{"n_layer": 12, "d_model": 128, "n_head": 8, "n_kv_head": 8, "head_dim": 32, "d_mlp": 320, "vocab_size": 2773, "activation": "swiglu", "norm": "rmsnorm", "norm_place": "out", "norm_eps": 1e-05, "positions": "rope", "rope_base": 31900.0, "rope_fraction": 1.0, "qk_norm": true, "attn_scale": 0.177, "bias": "none", "tie_embeddings": false, "parallel_block": false, "init": "normal", "init_std_qkv": 0.0558, "init_std_o": 0.00806, "init_std_up": 0.0558, "init_std_down": 0.00721, "optimizer": "soap_variant", "lr": 0.00434, "beta1": 0.95, "beta2": 0.95, "weight_decay": 0.061, "lr_head": 0.00496, "grad_clip": 1.0, "warmup_steps": 135, "schedule": "wsd", "decay_fraction": 0.831, "decay_shape": "linear", "final_lr_fraction": 0.1, "batch_tokens": [16384, 32768, 65536], "seq_len": 1024, "doc_mask": true, "train_tokens": 126800000, "steps": 3886, "dataset": "wikipedia_en"}
Each number is 128 + 24 x the weight over its row's rms, rounded and kept within 0 to 255. Layers, rows and columns count from 0. Numbers have three digits each. The size before them is the row's rms in percent of the matrix's.

# layer 2 attention value, 256x128, rms 0.19, rows 45-67, columns 0-127
079:140124114110124094150126113121124122077079164130103123153166115163132120120138090140138132121154128134125139173148079152128131121115149137118152094116133121156137091164121141139071128155121201126127128111121086089103087121158145073094136125066143101108098183151125137162143128149155127105084161125156114105157118088118127122105139138134140123113140117149113153126100136107122131149111
096:138161124103126116123124152143153079109145152087145117058099132118107115119133121156103118174094164145155141127094180096150085104091103133126152116118157150104119133082122128114168069128114144131108130122135134141145150103155099120122097132147111097136131114044131129146126134122141139150160128148122169147115159127176142141125137084131118140116119158105156152158137114136151123116155
091:124134125145169136134178119132152139134128151132146126129122159117082100088113072119135138134092081152159145149150110092119133117133116171136157173101133117131118123171120159127089154143157160124105132126097114095135133135097116119106121114146137128111178112088121138144098107120084102106141114122097141104138143146104161167108162147116105094097118143134092145175121119132189175093138
082:150139099166154174171134077050093118134133149123110129146123158130153133144130143105142119099152131128102106163150115095143093149139150150147134163123085113103111105165129117116073130106114189092144124143102130131105108157106184099102174143139126101097129118128146152142122149122104126105103101130094108113110107128105109140124130126109146114176139120143084140135099124119102136141148
106:116135137104148125153111136142138130104122130089197135116122081139120129113116128111118139146079153115116127137126153093137127124134115117100134138144187131127087149061111105108112084127118107125080139114151135120135179079143122104163092115178139142150142098086114124123131142120117136131097166151156165180118156139144163133134153106168110130123121160122148152153160128119156148081113
083:107124132114143097158108077129129128111128146128088120140148140143166111103098131134148082114126123072145145186145106124116142160142134150137151125127112126116115131130119102156072145167129168112103126121126064087081098082096151094104158084144077144127150149165108106134146149113145125106094135134125156125178143121132156115136163122093145121130137157152110124116121126125093157156121
090:133107181149109139122146128148156143084122090155060160132129104126145129111093070135139144126142111155136131131103098126152149147126113119130142159135137166156176128106120088186111166136132122159119141105138119144087114080111116151143107115136119127145152125206137123108122095130107133132137119113103100150155104145135141089141118135140095166102125165116142116124142115151154164104081
082:174136145108131111119117094109103142131131142134077116175144148178140112165121149105147109098155129104120135161147072163139128146144153137135143106130102142107124111151097106133057175136139152101152142113111098119086079149097139078103184120122139132101106168199133167164113125107147115115117137145120109110135117124106125108108126126136123119140134126145113144105126122128099142169119
080:132138169150119096079139156190166128135129152094108090094124153101132112108121123118121142156153126117179175118125143129122138109127090115135158142088128098121170113171137159120158131154160156129122132103101134150144101160102098120115124135114111100121151090128142103130129149137128103126189065119148136110148142107113133105131131133119132104083113078136123113109100127177146171156120
097:154140140173104135089123125128152148092146157135129140138119164130100116117084137087149152132136153133149117128126187080122128136138123134145162157133185143128102125133119129117138110152162128100116102092113117148152155126087099132196100115125121109158141092146124151083092178118127124121136097125125119176126158169142138093128145101175067119117112120115107143155136121130109155104109
101:109128132132153158138167094130154126119166147105088133135155108130139120099102161155143118128215154098118102140150165110133112150154137140144128101129139151168141105153170136133143174098166176163141130152124143145120092129126157157101135122079088132113135112113133082094115134137106125132136103118151093107155126106115118141125136096122141133115154100128116104093109146152102076149085
091:130110163139126156122115071145154111124128102113118170140121103093127140127086173106101143138112132119126132104113125119152106147135140134165161092164144117153155121069158095131106136144062053152120145143140151163116150113146149158150106161174109082123133124131074119109142111126125115120134116137121120176113119111163113097154126114138148157126121154140144098094159140142096140111131
088:130121098128136131138118195139120093140122094119179159087095113140137111130142156134096135148094139137126114118118144165130115086101124089144065135152137132093128140098141089113165079111124101128122090152141134143139169122176120163118090135148130115137125090094079118134173146121138141131118124142161148135085138100121145173152160142122101157107129134114164086134131152108116129125158
076:088140110150112122092141099153175128135121120114128121152187147106129121103113152113084166119105112107150130137132098162141159155090156123169144107107156099175107102138148150117060148156093151121165120102133083104126093107126135115129109111091138111081143142133101152152114135140116116075099156116170098130119116105136112153127142175100147127102119131136124138122111141138100152139158
087:155137174172146107119118104167154154147186123132054120151117154115103086103080108122160097122136127133152157121152119122139146171158125140144169120088110132132128120106157156134128182165127090147126169112109146144090102105094148120122136130139091157128131114145122128120073148086148130135127136126119126112125120113155148099125137120090132143127133141129130094131117074179146130150123
084:092108073094156137143135158192148133118120115131186113119122102136133121101117099147124165119082135134137130140097110106098137145116103126095140133132162149160093139119145136152144132121162143125114127106148157080158157078132107128155078086137176144168175164129135117142161120147124162107107143090159140144154124136111170144151117145153123117109101138102132130134133171096153132124114
086:129122055106161108147123107127146072135164151092119144121094156134128091108090135150121083124083151130126136158121142084142075117144127149117153115114106148110119135116136148137125160114109177133104126152122176139100133096136160109088143132172136108133162150106129140162143142117163165138121153127101169111141119110149164132124095093092121122103093180129128129121115126120147112160148
086:174133100156157149152152135120117091122099122141151151132102099140123142125160112128149138124107135153112105141192094167145081106124161156131130104130118167138143122145107119135059103165125147100145134156149099088111123114162124102118126140124131084100135125086137162139083119117095104093098152153134104100146109088148116125115161120139100155110155184122117149138166142126149161120139
081:112135109132148116133125100133128171138107112156090134172147143128141102119087121132169136081135115138148142147145169140117145154128143171119141122095130112124108084164135143145107161176143164156121129109094057075133116137082121111129143119091125144088142175161134125118126155131136106132108135074154106118146117158155123135134140143084145125134148100140089094131128106133076136163152
065:110139119117117110113126134138098133105166119124155118147110140169149128123155142122166108149135111126154112146099115079127119107177105108148094188151155118117133178172161121167114094064106144134111119152198158112111147121115110156138143116120118128147082141116089147139087104158159142140131157125114129129122117149106143143145139089098116136146128130180128083115099141120166100144142
081:126124135094103133175124118135124114122133130190127109120132150142088124107157202120122107083088139095148133131136116122108125122170157129125128192110113128096124112126122111134183180097104110119148122131123160109122116134116120112159126106154128135100164121151134154153122066135170093174135094116123138141106153131110146164161125172127126115153108172113113100128119143134094162135140
084:122154099123147123121132108128151127147082169142202084102138118135122152102135114154133140166104126136101141143096137104142103136146100156158132120095123136114090114151152148136167119106135176147149111119123161148144110139128192097114121154142100108119127103124149122134074135157099107082121081146113127122168133088108131136141152107155133147123093092114105162101148107148147177129096
103:153119118087144165140148153117130132088163112123055151146092158116142101144163108111126142090169135113134167137173155140139088113118150138098165125147130145111177147114123122122075162135120134152114124122134109101143105104130101101124104128108103126120141144142112152130161126118123116173158108101113108096106134145134095117149061158138150134145131188137142078139127140136091133146134
# layer 2 attention output (transposed), 256x128, rms 0.168, rows 45-66, columns 0-127
086:156127141109124154169120177122150129119134098149130108064167137100111115155124124134104112100147171144154130137138139115169093114153147118150086166091147134114109118111134105086142101082143102124156146196151174128162166152111127133127116158182135153118166112121091138142116124122110122099129125116105120135126167135113079133147093122112112142162143122147150118150139163167124121104147
113:095123150150134136114147099131149155174114109145116092176134122164122118124110153119148124135140065120133188139130111171087135157127117093124084112130150129136115169112130109165134157128135098122110124136111107119130100126104122143137147087142149101152122066149148119087125109140151123181140135182181140161110140122119191132096124171149130130139117129135085127120147128116162115140121
084:135102137127118101112070135139104125158116104152113071105116102122159135142122188141115172114137123119114174128112125145131100111145117091108102153102158104133081159130119102124124123093125146083118148171151177117140139133155121123123148100150118125150093136137124154109112129089174112139115169149099195154114169127118130087112108125118137115110114107123137118102140133068104099140116
079:146117150115121105125134187163122127107130122131130157118162123138189121144147122130141147136112155105157105137150142123179143080125120109141115125107130117146174071149117125121161106136134075127161139115131169136157147120138137106132060097112103153110145182110120104122150135139143176108126120084108113078122135092110081107141127116116137117106140096166149101109079122138105145129122
101:133114131124129145080135117108148130170145120150107101152097130131107138134098145133127110106152088173148162064121128161136122157120140161179104127136137126114105129090141169148136149114108129153160147155149119120130101135116108134142174144064118103136106069126121109089130145139155129170159125159153139155125119115115171151090147131166154165172110095124090133118168137103136120112132
083:140079143138102146141127198126143121114100101115140113088121114096110139145129123143085172095127169145103124085129154126153100102128134153155090164128164116137141141114125124090146099084134137124158148195171189128151171160144118129133114179125154139077119132110107134141131124115116092101101151111109113138125121154126094128134128132149161149133115102136155141120148160140141142105129
085:147123103115104141109089155110118122161145128105154169133135132070094115110123154101135148132110174113141106082134141118102105125130151166094166141124123112122103143141118157057113114085125128122140163140147106121114143148164112124131171148146129142128119131105120143156093159088113093112111146138128161106112157168144092176100152121096176129104121122123106167154148157108101147085121
086:154120122106114126153141146111134139091119109126154158094164147106142110133143114155121142131124170149148079145158159115174123087130150113129134147112128127137170089153145139095131084115120094151148111143154148129147171128111150115123067136129116159109171144100110101122153151136103141097095099083102114119141123137118049115176138121087141135129148103163162102140107154137126140097135
075:111144117125136124163119058097139129144153141141130111159091147125119118117117148122134126102133100112108147190123108164098093138134126108072143146130139163118106128094123102173144142117089109116078106117117111106112129121131143126102146105141156128134104119104152166072096098141160110135081166170105141149124110139123149130139112109121095099122140167084154137170128106110131070131143
092:129112131085159137118123104104136123153154134140121091132074101082133123115129167135135092093100063140125137088122128135095108123127124131112180160125076107118118137115183115146140150117120132133098143161100112109121134112117171133111141135107086133140077140088146115090145142149123132152103158141124122149171072070131162128141167130127134123118115146113129135131127105073119104129108
091:119119142132141140132075184128115113119063113105134105132133104109122123134135139109145163113116110107126131093104124088140139111147126158145065110147068117081133096122101110110156120160139108111146133116140114085128135105130130115134145195135130120113114167155138179130131079109118132122115111104110143095133146134146082123135121154144129128178102135133132130149070105145157094140176
092:156120116136119142128125148127130141147159131103130134140099144114137160104094110150140099095107125151134111111137150119109168137113138165120102136112151093067131104119121162112155115100114118161172119145129098123140125114152121104096139134087130147101135097128114120156128185124132097103091129138142126049138102146134116183084191102143183147137167108094116140137107098135159124113156
093:085137150152130127124146102152151136143128143107117083138129089134098189141114112145128102109148114130110169141105122123093132169115122162112113121136120107150101196112133180173142159170134177142128149113099128133147086122111128148141175131100137111135123108136124115126092118129131109135171168139132113144113099136127183127102117115169146127159101159123093173096170123131163121152117
077:157109149109145117175095138125134145095114114155117065069097102106107164117096162154122131090138139155101165117130122096127112108133139118114103162101131104091089170130149136127145114081142148136104140193130160132147146153167141134102132182143134137121130132127113139152127115104132062105116151124106178125151114162116125121124098103161132125146121148120133147115156124132126084128139
078:141096120089142122173093113084095150133110095119137116155114133084145120135142176142104177157109098091096103153130165164089118113111114129092154105141135138114107132155140118102123121079125161134114109152132102108131120136132125078120096129128124132136134155131169125131145120116125090119080072146113184140154134171094106154147147136140130096132139105127149144150121135091123105101175
074:146132137120133140130087142095152122134129113134107089128125111095072121109129126120127116108156144149113168098109098108131101136119140129115074163130148127122089150097134127114096142107146170133116135161158138135108100146165129141128194187130127111143084098128130155139107106086141081137123159154152173180144147148153129114103114141160126138160126144122167180115168153120126090122135
093:118127171146117142137133191106112144148101076106121092168160101118108131150149131168128149166150117102105171130148108172115130126120121112104052135120171124133117156111116086140133131143164119138159147176147119129155119128125102104142104132147128106120103076151152121131119080090148104139123117133171145160114147143119121127106144169170154127157149107158138145093154138112143127125126
089:121120130111079132101098148153120149118097105162132097085179119134161139133086128119134111112134141146178129145116165113129145141141153091140077102084167098113115100151120129085158143079133089113150132157122155137135161140107120128121112106144130141148133103162084121122128143130111144150165134122128100130074146144123130114099095149099173123161122071172114114123103156120120124139095
071:155088149103139146181089142116136120108122132122114070078109103092129136117144162128088152115121145113085112123121130087100109095149116094096156160135112118115140133156159097089140137115111148114091107175116173110140147130168166145125105143153111145113133155127161130144176129128117118080097127108107151130168133104124091106134082117157114117139101142122177154138108117139110115111122
075:131134126147125150098158135128137105157138152105136206157140154133170092144149086131125133132135132145178087121136133141148126123134114139167113116127130144141195075095111131111140115148130091143183119101152121132131125111104122096140107096127134133125132112102110109118126135121116194148121083120131068092120142080146100115132160135080129138111142100143137102126102127135117180109140
093:122110156139118144145162150091141164126162104075143136146126113102177149110165141144172117136105104152114137135093134131131121151112102160132118112144116109166138120066138146105109085148150153122116135153142107139174120136124149146129135138129135134099122127116090097142143135086105152117124140101101113152112084080145100067120175120146146125129135087116187172092110108149119101121130
091:119160115142153122151094100129110164130093126121112069122142139120131149107131157087149144125147126115138151153136160138087126112117159084109088116105122114118100153102127119148107162121122107090107128125108113104125081126130084105117122148117165087123145145158125151086107131132150127156166174186169170173117116163110168110117108149176127109146127156136132119141093160113136109109155
# layer 2 attention query, 256x128, rms 0.214, rows 64-95, columns 0-127
108:123122115156107143129150151151153086098112140122109101142139161127149149138172118173105126112130140138116117130125093170167117119127115160080130142121133123128126138170096101142142064145091098120069116167135112155127094122144128110135099090127147083101100102143157127160111140099115110090134121169147101120128150157125126119120151137153095145126175173154125168128155095151137127116077
096:105109141122097133160151147113134155131163115150149174118084135089151091148129128166105136108184130134124095117165149129157167144143135129089168129139134095113149149112104147176154079152099100125152131109125094119135092136131176122141141114133157132143130106078130154124109055129135135133083121115125154162166118100113139135106151136101146156134170153127104141110112121117160098127132
118:104109213164165143094155125139140153148135112160123142120112097108101123164080142111129119130120118115166108081119140148116143125170108089098183135154102099139103131141101088139112118111133128115151146128112127092111111171170172135139126120115120118106133100111146114100129156111130134111128135139120120142140156115070096192153140153105132104110147131145100108117129101127132176148142
103:124157074155117121128109164154118117141114132108110075144109143120122101070145102097092178085154119120095189122103136151140121077117132126128128135097162146108092121061135128119100143112101160150106091111123149144128120148100070121119134158127137115154101163105098135130119129131125128120165127104131125129129142126135140093111087119148148132111128139120148137096105159124100077093145
093:128162091143122115143099106167125107137105123100108133096107124169174126078173106139101135137122133134112134125106160152126111115130145138141106115060133148152104125128099126144131139107098137086130120137085154162141108086120102141096156163169124131159166100123127140123132133119109159203105140099157129112092137124137127125101099119117147161121154112091130156085107152115162089157126
093:106141084128119145100092154120122128136106127080106106125117150130149163117102146115112110136175165080115160168121117157152113119166142150141133156129144150118141124128125115118108091128108164107141110125144162127112118117083146144129146135124145100105083154171126120123156120102134123200115089121104121161100117146117101072133115115156085133160137108122127145123112171178132102154073
099:154139130117093160150129128106139136139115096132091106157137153117108144136125122131129130070168099119118133134164073087130129096136143130150105156113146129106130187087182147130112145146140130130125093111138104122124137150081141122136132115107112153136056179143123182153122144159151099103133118154112099144172133142160137092144156099153113131135116124138178131124128124154124092084122
090:144130124121078149174125118117159136147139095134101111156160163084100129133159133134156118081141117144125114158164126076122127124133155126139093121108149142098149162081164131130102153153153130126135112122091083149119116137078132113148137134136105134139127191114127199127076137152187114109151147141121109129149142143142134151155160111114149163115104105118140137104136139132132113078138
099:159139123093145120149115092136127107111149114081124116081152140118146134122101136146124117120144157161155108124086125107131129125083132116132089119112186117099183132113133103138113167142146144137113176102104112122108172121096150144135101156145114132178127167117116172173130152142150119154104154132128132160156126151122141159157077127135119173138105088119135124092123154131158128119187
106:152165147128168146117133124144115114164117103140140130091154132109126148124112137073092144121131098139105145142107095146155090099140159122140132153092128159103152142089147143100086183108117135193134158124160150135085152158156159150158121151122127141119121163166150133165119143150186105158157099142104121153157160153144144087152126124144128115106123113139142156114109158153119144124151
082:126139128120078135165166121100162154181093119173128133157124160101109118142157127137159145075139131135107142115141073127134128118164127127130115174157133147175088117077098144143160090147142104086144071155123133126158119115077125119121119082129150130119117116121151146143121083103151136080149134181126130137121123117157128112091167095115136122126130133111142125143152131117127126110128
097:104129117109099119126158127081145142156101124137113151144107171089138087133173095147140102086141115145115117137200111141123135143134127127137120143134129133153101132097106149147139111171129078093130115129145058145199095122122124125167149106125098103115116104077136145101109115117152142096151136164157113108135122122113117112113137151118177138138117157091153139124141088110115099121114
110:127166102147157138146108134123137105098160105073113106113168134160104144156106138129121103136136147085141072144040151106117135121136140127135115064105147123102145154118128114112098145136132165154136135151088116145127123133107115113128116151131158145134148198154154117112137130131138120151122160106091131162160137116138154144177138121136144152159134082129108151068130135123137132125138
124:144097131125086106161104158144109153136143123175120110127140120141120127128122162110111131126162132114145136136126056142184146157133102175097163150124090121120107136115108128130152094112128107105144108094155133153126098103119169132141141101136125125148061165109143150127111164116158142124111107115181153138140109133150137116113166110136113113154162190132136121163131123200125116143131
101:115120146123129121115113177127133135111114156157137128132132109154140151104119120115124133176142089089101146120219108141151107131129135143121191102150096130106105148166150118122131094139109139101144161138144141130127133156152137134125142097086142121088098108165082136110130093117154132121153096107131132114120122168145087103160146150165087108134171190122127118165107141123129127127095
104:138123098155162124115092132158119116063168147079116084132150100161094155114092116135105117150121129095125104132095159120116146115130143115134112069129139126099133146144149130158124118117121179142112126137092146124097131146099112119121118178121153139132151144187116123129153107117086115144087148079083113137137133090113146145145118148131084164151145091143147132082100132124148138111108
110:096148131118161146100204143104153176083139086098123128133132107120116142151123148115102141140152162109101122122117143137117123087128112124093118136114084117116114159111154101103113126140108159158165135125128091133130119111138159150119111116121159073153154110153104116134154148124144134175160151134105107124128109114139141135212102096155127133104132144107113148081088140147118123138172
101:152142101115203094117128156119067173105149164143153109114143097107079118119094122133163135168143177121141129135097134142157146120137137138165139127125146129066133132088136113119144164121126172132114131108117149128098110104119109124098119146105160122136126133205109109155150136131103095119157162106106156145136135126114137142151126156115098157147144132157122124127128150127155166126168
117:186139158090171119114153131103136112108136178141132071130104092098109099136122154114103149134110095153136128137159119120132139083099139155146119114127176106089089138145136128124158157134141111104106125120106121141136164135163112117151137122120147092166115147148107108161150154116188111120102129184101152120102122169150119082107144129139132118147112145110142108170121088088131126108146
105:070129125160090136137114157158106149121152118128150124107178136140129136147145149148109122106126117098158082114082172151156119177154144137120154172167107091148148112145132152143123102120114158131111123178138119110115097095108107137103142137148102134073138123113145133079130099156127123129113096117149124130155171127100152176143123165118133151133121101142136119154100112117133154131061
101:091137151129155104118107104120128148150144128139165162099136103144136099123131121126119110168084142132150075089115194165112137184147123104121136108153102106152086112159107121135110109141141121111156154141111111105137090142155137138110118154138133139124176074108133092063122132124116147116126147105132132115117129107087160193130127157109139124128140118121089145124129123123130192146152
102:088119132154112127121093134116120165145148135129140149109128121159101130109137140152158140117125148108119084119133191169107151154133114108137144099157108146147099148136118127127130072151125179096154109157092079125160084123135118113112125146173103128114161095160116116097115140129134144131151150117144087146111139132091150204138166165145161178151129120126096112121136126123132152146095
087:103137132153137123124141121169138129133133155099108114106105114144146111117162119144132142114117135160150091135115179117147175102100120153162117067122130143112124125134106138114144168125119098146136143128084101129110108074144111129092114139136109099146169159104120151123100099117120134142116221102163168128139138131105097147106120163107195144153127102120135100115140095119146086114142
085:141119134128189129115152133164124089129132170111174158120094096134141113134155090124066142147132108134146139136138132144122133094085127128136124119105102121109114112153134136125150191127118087164121182095127123115115136132172152131098124129088131097135125117127096145137131128143120124123083181122175169117160116117110088133133086157156131112157132147132163084154139097129137097162143
095:119132146137173104095136140120091126120130145100127142068083107162163106132129116143132120159119163137158136094098161170133140125110093136113145125154121117181132091176063127131143114111091138139139139103125141114145114097179119139101127128143142106131157092116113103106166117123080148166114149091158134132077117131104102135109087136152150107129138161129095138133136105108133112173122
090:122142138128146106103096128118108112088138108075124131067134139166161112133108125125110106123136156125187092131087185137154108131091117139128146106155140113126186129161098115136097110112108152124156166133090103110128121100155130141098136170138115156165164165186133139135143166120137134190143161114118100134122117152112106148151079138147140140152120117121120133105129108141150127133118
112:174141137123143122124116163159132106141147125124139099112157117136099142128090169110082122127148101103098139155110037132162105097156146133132149137091136140100122145111142112118119143119103161143129120131125153148104130145119147120141152119124154145094087167213143115170115133124173116120111101148108123146160122154179131087152133126144094097133145140135154111118096158139120150140103
090:125145123136094115150093131105172150176136087104116093152185135151101120137106162134144117114156117078124102132118091125122133132161154121133135111118140139118114165098122116102074135157139150089139095159107118162131121147083133118162164099138135146115123188145148134125114114138176121109125162128111105169181096155172132124157167132143149114157110125101120150120139171129130138127145
105:138144132130119129097079143099128133167131108083122101141160114178098129114096137132127123130165095083112129159148095150140125137162127125114173104089142158098086166130141111103090144136106158102140137144147142141121120150154111114140160091118116148071125161186105109148110131120172107142135096108116110156146099159133121132153157146168101089147118157130148152148112162135135153122096
083:127118122121170146100166149131122076080126166147150160109065119099147160146156128097105151149108123148127169101153165140104097127087127112111146143141096132152120091164157129134125107120121117146143164116113140108131143148170115162086112130091133089143121101116100099116160126126092135117175122136129143051101126112120109109161087119159117119109134141121136117149121099115106106118138
098:134151142143181134106096115148090134092129147072158145098130108168135155111104124105122121182121129110132087110111201133124120113090132148143138064128118121085146147165105115134098142113115147152150189138096125108109123121158124131114105178118139124119145112143095145119153137117139124178115134096147133142115147133098134164161121187146099140144158136132128123104104130120161139125128
091:144153101148084125147120125072165168152153093140098098154188148117099110135126165140160120087135109121139114147117099114135140144178138131140105133136166134134124164103145138113107108174160158117115076151124088162126112140070129127149131100152112129129131174156145138126129130137144116094142142140108091137168126144157130132125205107125166136107116113114111147101135140122129125104144
# layer 2 attention key, 256x128, rms 0.185, rows 64-95, columns 0-127
087:094117103076151090162121141158106176083157110133122112130136133115151164135165109091121126147086147149126147114112119143161113130138064102148160116142153126128133085126102094155117110108088149145106126108119105176148120106143159115168122141116159132143155146180106125147110160147102159119137148160121139114113117123111110209138118183120141132148152106126111147105127130145145126133116
110:130138099114144138155122119120125122105156135182160119117184111124149128137155110090122133158098143128129091128106120118084100139128094129098140109131105116210096122132111148131103140107115114123116131155138161120127135127134143135126172164130134140138150132167124135137115158169106135083146114186122102104130095111110132180116147151100155095117158114136106111089109142176110118064163
118:093124144109066136103135127147149137132103130097071144147131125110118144129099154111135129088163130113145143130130118159134143098132178142157128136128157112072129142135129118083157128167163136155128117121097113124161127151157133138149120122166141143031123086150127142129141100097109087130134119096130126142162153123124108084098127094126115155108141089132129114145137150115130148188135
108:136143111147135098128144119109145103136117134159139106124137147111107111122110072133162133107085137152138188141162088109104156172108137149165120126079107152135133144118125180127102114120135119041099111087103145167090117123136109133101183114129116127171168095107115122130120167135129129141148140123102133156137118113148126105161165130126147088151107113112100138123101123114153157117140
100:150101155125132139090120136114157128140178127137112110173115140177129143133143110114104124174133128129086129165112121148095147123113082135141141092126129120147103130172113141145157126170149150113076153152106115124107123108101104128141107124172149187160134093167141062161142147115152112115151121146101143119163110152137111072112110110171098117153098117098125149142112141119136127135157
105:135099175092121127110094166112142152133149088107150106171109131132128111134133127103094140115100117090101103140097120140124151168166115125105137128148140137128089076163116129117137101144137180131108146180146128131131109094083108116123141150158136179113123107176139105135141110132181133099133107131121132109142118179107139113125120135180068123142128099126138132137087124082155121151126
088:169135139105124132147135125106188096131183161139141099182131104139116145136116121161136128144106137106086122133152136130137128164102154130143157128136133101126151116187144111141167099161124106101088162083111124168115140100115127123115101135143170133099189149117146092150133122136141101135125095113105141095159103132137095096091160143143160113142141102094113136151092140098147127096147
086:138170160124146186110123107103182103126143165147119124151156111135136155129111142167124136122140133121108141123187123099128112095105152145134142123126131118149166141171180102152152116142124050115103100106105139134150142145113130140132127137151139092121156151119161101135137147143145072159146107116127144133158106100158076099089158099103162140162136133125121111135151129128123132082156
107:119158177098167185109126137109154159153155113104133120137145118086148106115129113125117142153128094112115071142174106130196096121160094112117127142138152129143127173121127147143098099105147157174096120152133116086144110138133158119152126146092107087131127133185146133112080131147112133123167155125145150096133133118121127141145124114141097147111157140161160107115157140154135120122086
090:133161149087107118116112151130186128107164113097117100197134118141124135129123121144107113151137103104118134142105149117117151172134134152165107138171115115111114173160123110153210091162129158129105162152139108150111083131114131135093094142157114154106113118129142123093118127147136112133146110117117159121146133163110131090160151122168134149128137103120160087139147144086112150151161
097:118145155139181152162171106110088136144141133162109152117089153136105115138148162128106134155082124172135172113125137137140136122120149162111144113078118130157116106112115089124123101117139115118178088153115144149112143129134121114143158149129102136150126135170160087206147158129177134140154103142109107144132154112118083108129124076126146105159109132102119153149134123150105135117159
089:106117133153144131152158123148095130106079149140120147072119154145118146109117174162152126124101146148159175112144135126148149127082145134149141107111134123107114105119128086117113095112151133109155097121129132190112151149169099129122129106140096093149131116124135120175180160114129136155094105128139100159110128096134080088095100079144140136128102101104128172131166128112135095156122
107:137130167137138166102127161150137140143148106113129126138137120087145113140122070124113133141131137110109083156158143091119082107156091094145140170139139164165159141153137169122079103075125128168100115117134111073161148139110144111163139124104139114158097151132143124106084077118128094126154144150144161112155108133139139161137173120097101148117138139163149129128118119137157115102108
097:155148140081167120160131117058116126129166119131118148134130100143139110134179153073083128146134112133097114112130085159111141156167092135108162122131140123147111096144090120153141144124104121149140144163157160119108073080138108122104147175125125126100145112176099151127142131166179152126150120142158134113113128129106127147139120130154149118156137140102080087134126139132104104116127
099:169121076119098098174114119149142122123106162154111146102100145155125146111141113145186147140091125153131112064116127163115108162138131121110142111193099120132132098094149135160155115132112128101153130161134121121139130100118116161113123128124153129111124164124122111151157141175123139203120128137152132133137124109169170151154091169147142095119132140118119150092122148129139110084146
105:135127146127115158117120155161148149136125154112140111114158108091154100149123105152125150100153162136124106164157152075131068095128101087143149156141144155115141125135151154102096143078116114177102136073122104121175170139140143123182131134118145104117135152140134142119116089121096073111131112133131166130130074102143132171112141133107118141116157122107148127143123113116168150136095
101:108131108148133126146116155174122129131155173130137155140174108131151113147106127108116166131120138133142157173127190071087102108116137128141128110147110114147147081165144148100138129129138115128153107097112152135126181151139131154139150139105158129099130133112140146117155141151130098077110109125093148110114044121121132158109154174122129124115121128095146103125088134143122192128113
089:154155157140125148112154120129152160141128132158141127106108148138125135103097154101117140094126091159143118059152141121087124112104131158141074137088104105112079149135157085100159109142160111110107116165121145136122103117126091155127116095165152146107121116158119114139160165084135135166123145112100109140138134147096155104137102093146122114134101131119138114199171138099103124105136
097:093153118076065126121125136151110154127088115137117141122144132100100155148123151132115119127163117132169179140082140127153112134162162145099132138132133135090142121100144116073158163107102117146137126115116099095161128199140156137135116164115136141106121126097152156064122124130098098140110126121133085115144168122132133128153132112082152128099153137133124146086165120147091132120135
095:093124117181080129098155153155142113102132187119145144157150130133097149089129093108124140124097116099156145131138146111067154085116137112166133131123116139132157137114139139111131150115142142108119112110153160108141163134132159121156141108154136134143094130107118188078156132134109086072094139125144088140130103116120132103117163102141129138104126109104119141106122137128105202101114
102:117132118136110128104116120134099163121102094107079167083107156130136146117111158119112127122188106160150160126120143134122124094160115135124107134131128122070140149111102113096120210106108096174139119140136124094131162156141117105130124134140105126138100120143106158092143129120105127133091154112145104152128152136140121160150080083081145167134124151154142088133169103144095119153117
108:098130146158112140182126122114106123115118113138079136131133147110154153124151121130156111173150146125138139112112139146135117131169106125156129147148101151139134085144114147126137161082108095120179166112121105097161131123153178156162100122117126135118111195104125108080109084161101145143089146127131074106120146101131132131165131112066175126137137123148138144094096130152117113124134
101:160159170132150163102149136154166130141114116113083137113109130114078149126105142151121150150129125167155123123176140105150102101129129128144107112114122139133177171127144102107100149127147080145083109139112138148156140159144098112141104135109100103156093105120143123109139150114146095167116139108140123170140134103151092097134121066122141117142144186131134108140200102125142135103126
092:168205129133128138113124179131136124116129138151119167093104146100086147101103092133122129135147137135147128118168129132125105080116129116108101120140123150137186156136146118137118147135154127127094078176135151145149147159108086110145116122162090125157112130132133155094143142132119113142143144123130130154162086134123126143123107081124110136145113159149138122127227116118105134127098
078:121115111157118089127140133157072140137111082124136133096090128097146100093127103083119109152132090150159130106091081139136165134146107129110102135114130145115098090083087141083105130126111162137138141130124133109131107124128127124142142114089117143152098115144082148122137128108118176107079161154122102137099161153109182128170110137133101116121110158135121166133089104138130120171098
096:152168141121129134130120143124115162132135066128124108134107119077144113076107063098120114167095108140119081128145097160160125151161079136111117129145128150145128129118123130155105122105136118176147151166127089097168073124111125117120098129067146107159135159141118138098101118139113155129142160137114137108108137160139156139161118151107113124122139145186138139130138114114127094156105
110:141150159091131141144114157108165145103176130100154111150123107129133111159178113109105152137142141114102123136126137113135133166164101123166139159168129110123125112201153122147175084134118155136096137137150116171148102093116135116124128159136103128086139120159141134158125104158144125104164112134110191117146080146081112139124120147153112140156159103084114105147104136132142147124106
089:127134137129156158155153140118139149122191118099107136106113137104118146150121092129095150124098150122106105131171079131188120128153140075122142161158147115169171127154152124133112095115084134092128078161121115144168155105126145133171143105113113136144157164180163107156129130160103141131161142103133128132121128130107091142122130162107103141135133140139136123105108152173113142095094
107:110125114129124124124128137161166141093140138109105139124125126163134136151128084161135142123128145131153123135122107146150111128162132089139106168196123099160173095138159110136153151102078140087107101142125094159180175101125148153131145102114104136144139168130148143148143125135077136176134141097136137149091138136126101173122113176098116142085163113145114095101109168144134139130117
086:150132105151102098109091117159119098126065124169138111132079115158123133102148125157174107158136151152126127104079139130077134119095120152131124098136079155147133135095141152152103145134152143126143130112134124123107108136114078111096123153105133134184091125066126112111135133149159153147137149174128126130154096153187168138146150131139135118138119136130128148105150083115162134124135
113:126115093126109099133103130197133129130116129130101113135160118154180129131103081148161120161124109123153102123111163148097090095141093132133111122184117144145114146117136153155090157095132109144139162144096093094140136149122121167123114119091135108142126154091128155103123105132108125172108129137151163122095140134156160161170107145090158138091139138194150112129152137140134112117158
096:118151147122136191116155101096156151146161128094114115140117118112122117144113125150124149105107107107123089157178095126175083140125125088138158134125170092126169121154142112075093114141115116106102105103145116161148159098113169138149118126144138123127133129174126126162117146128099096136095119116133107134104118096119085105129154151102137129127178142124129134099085164138143145067126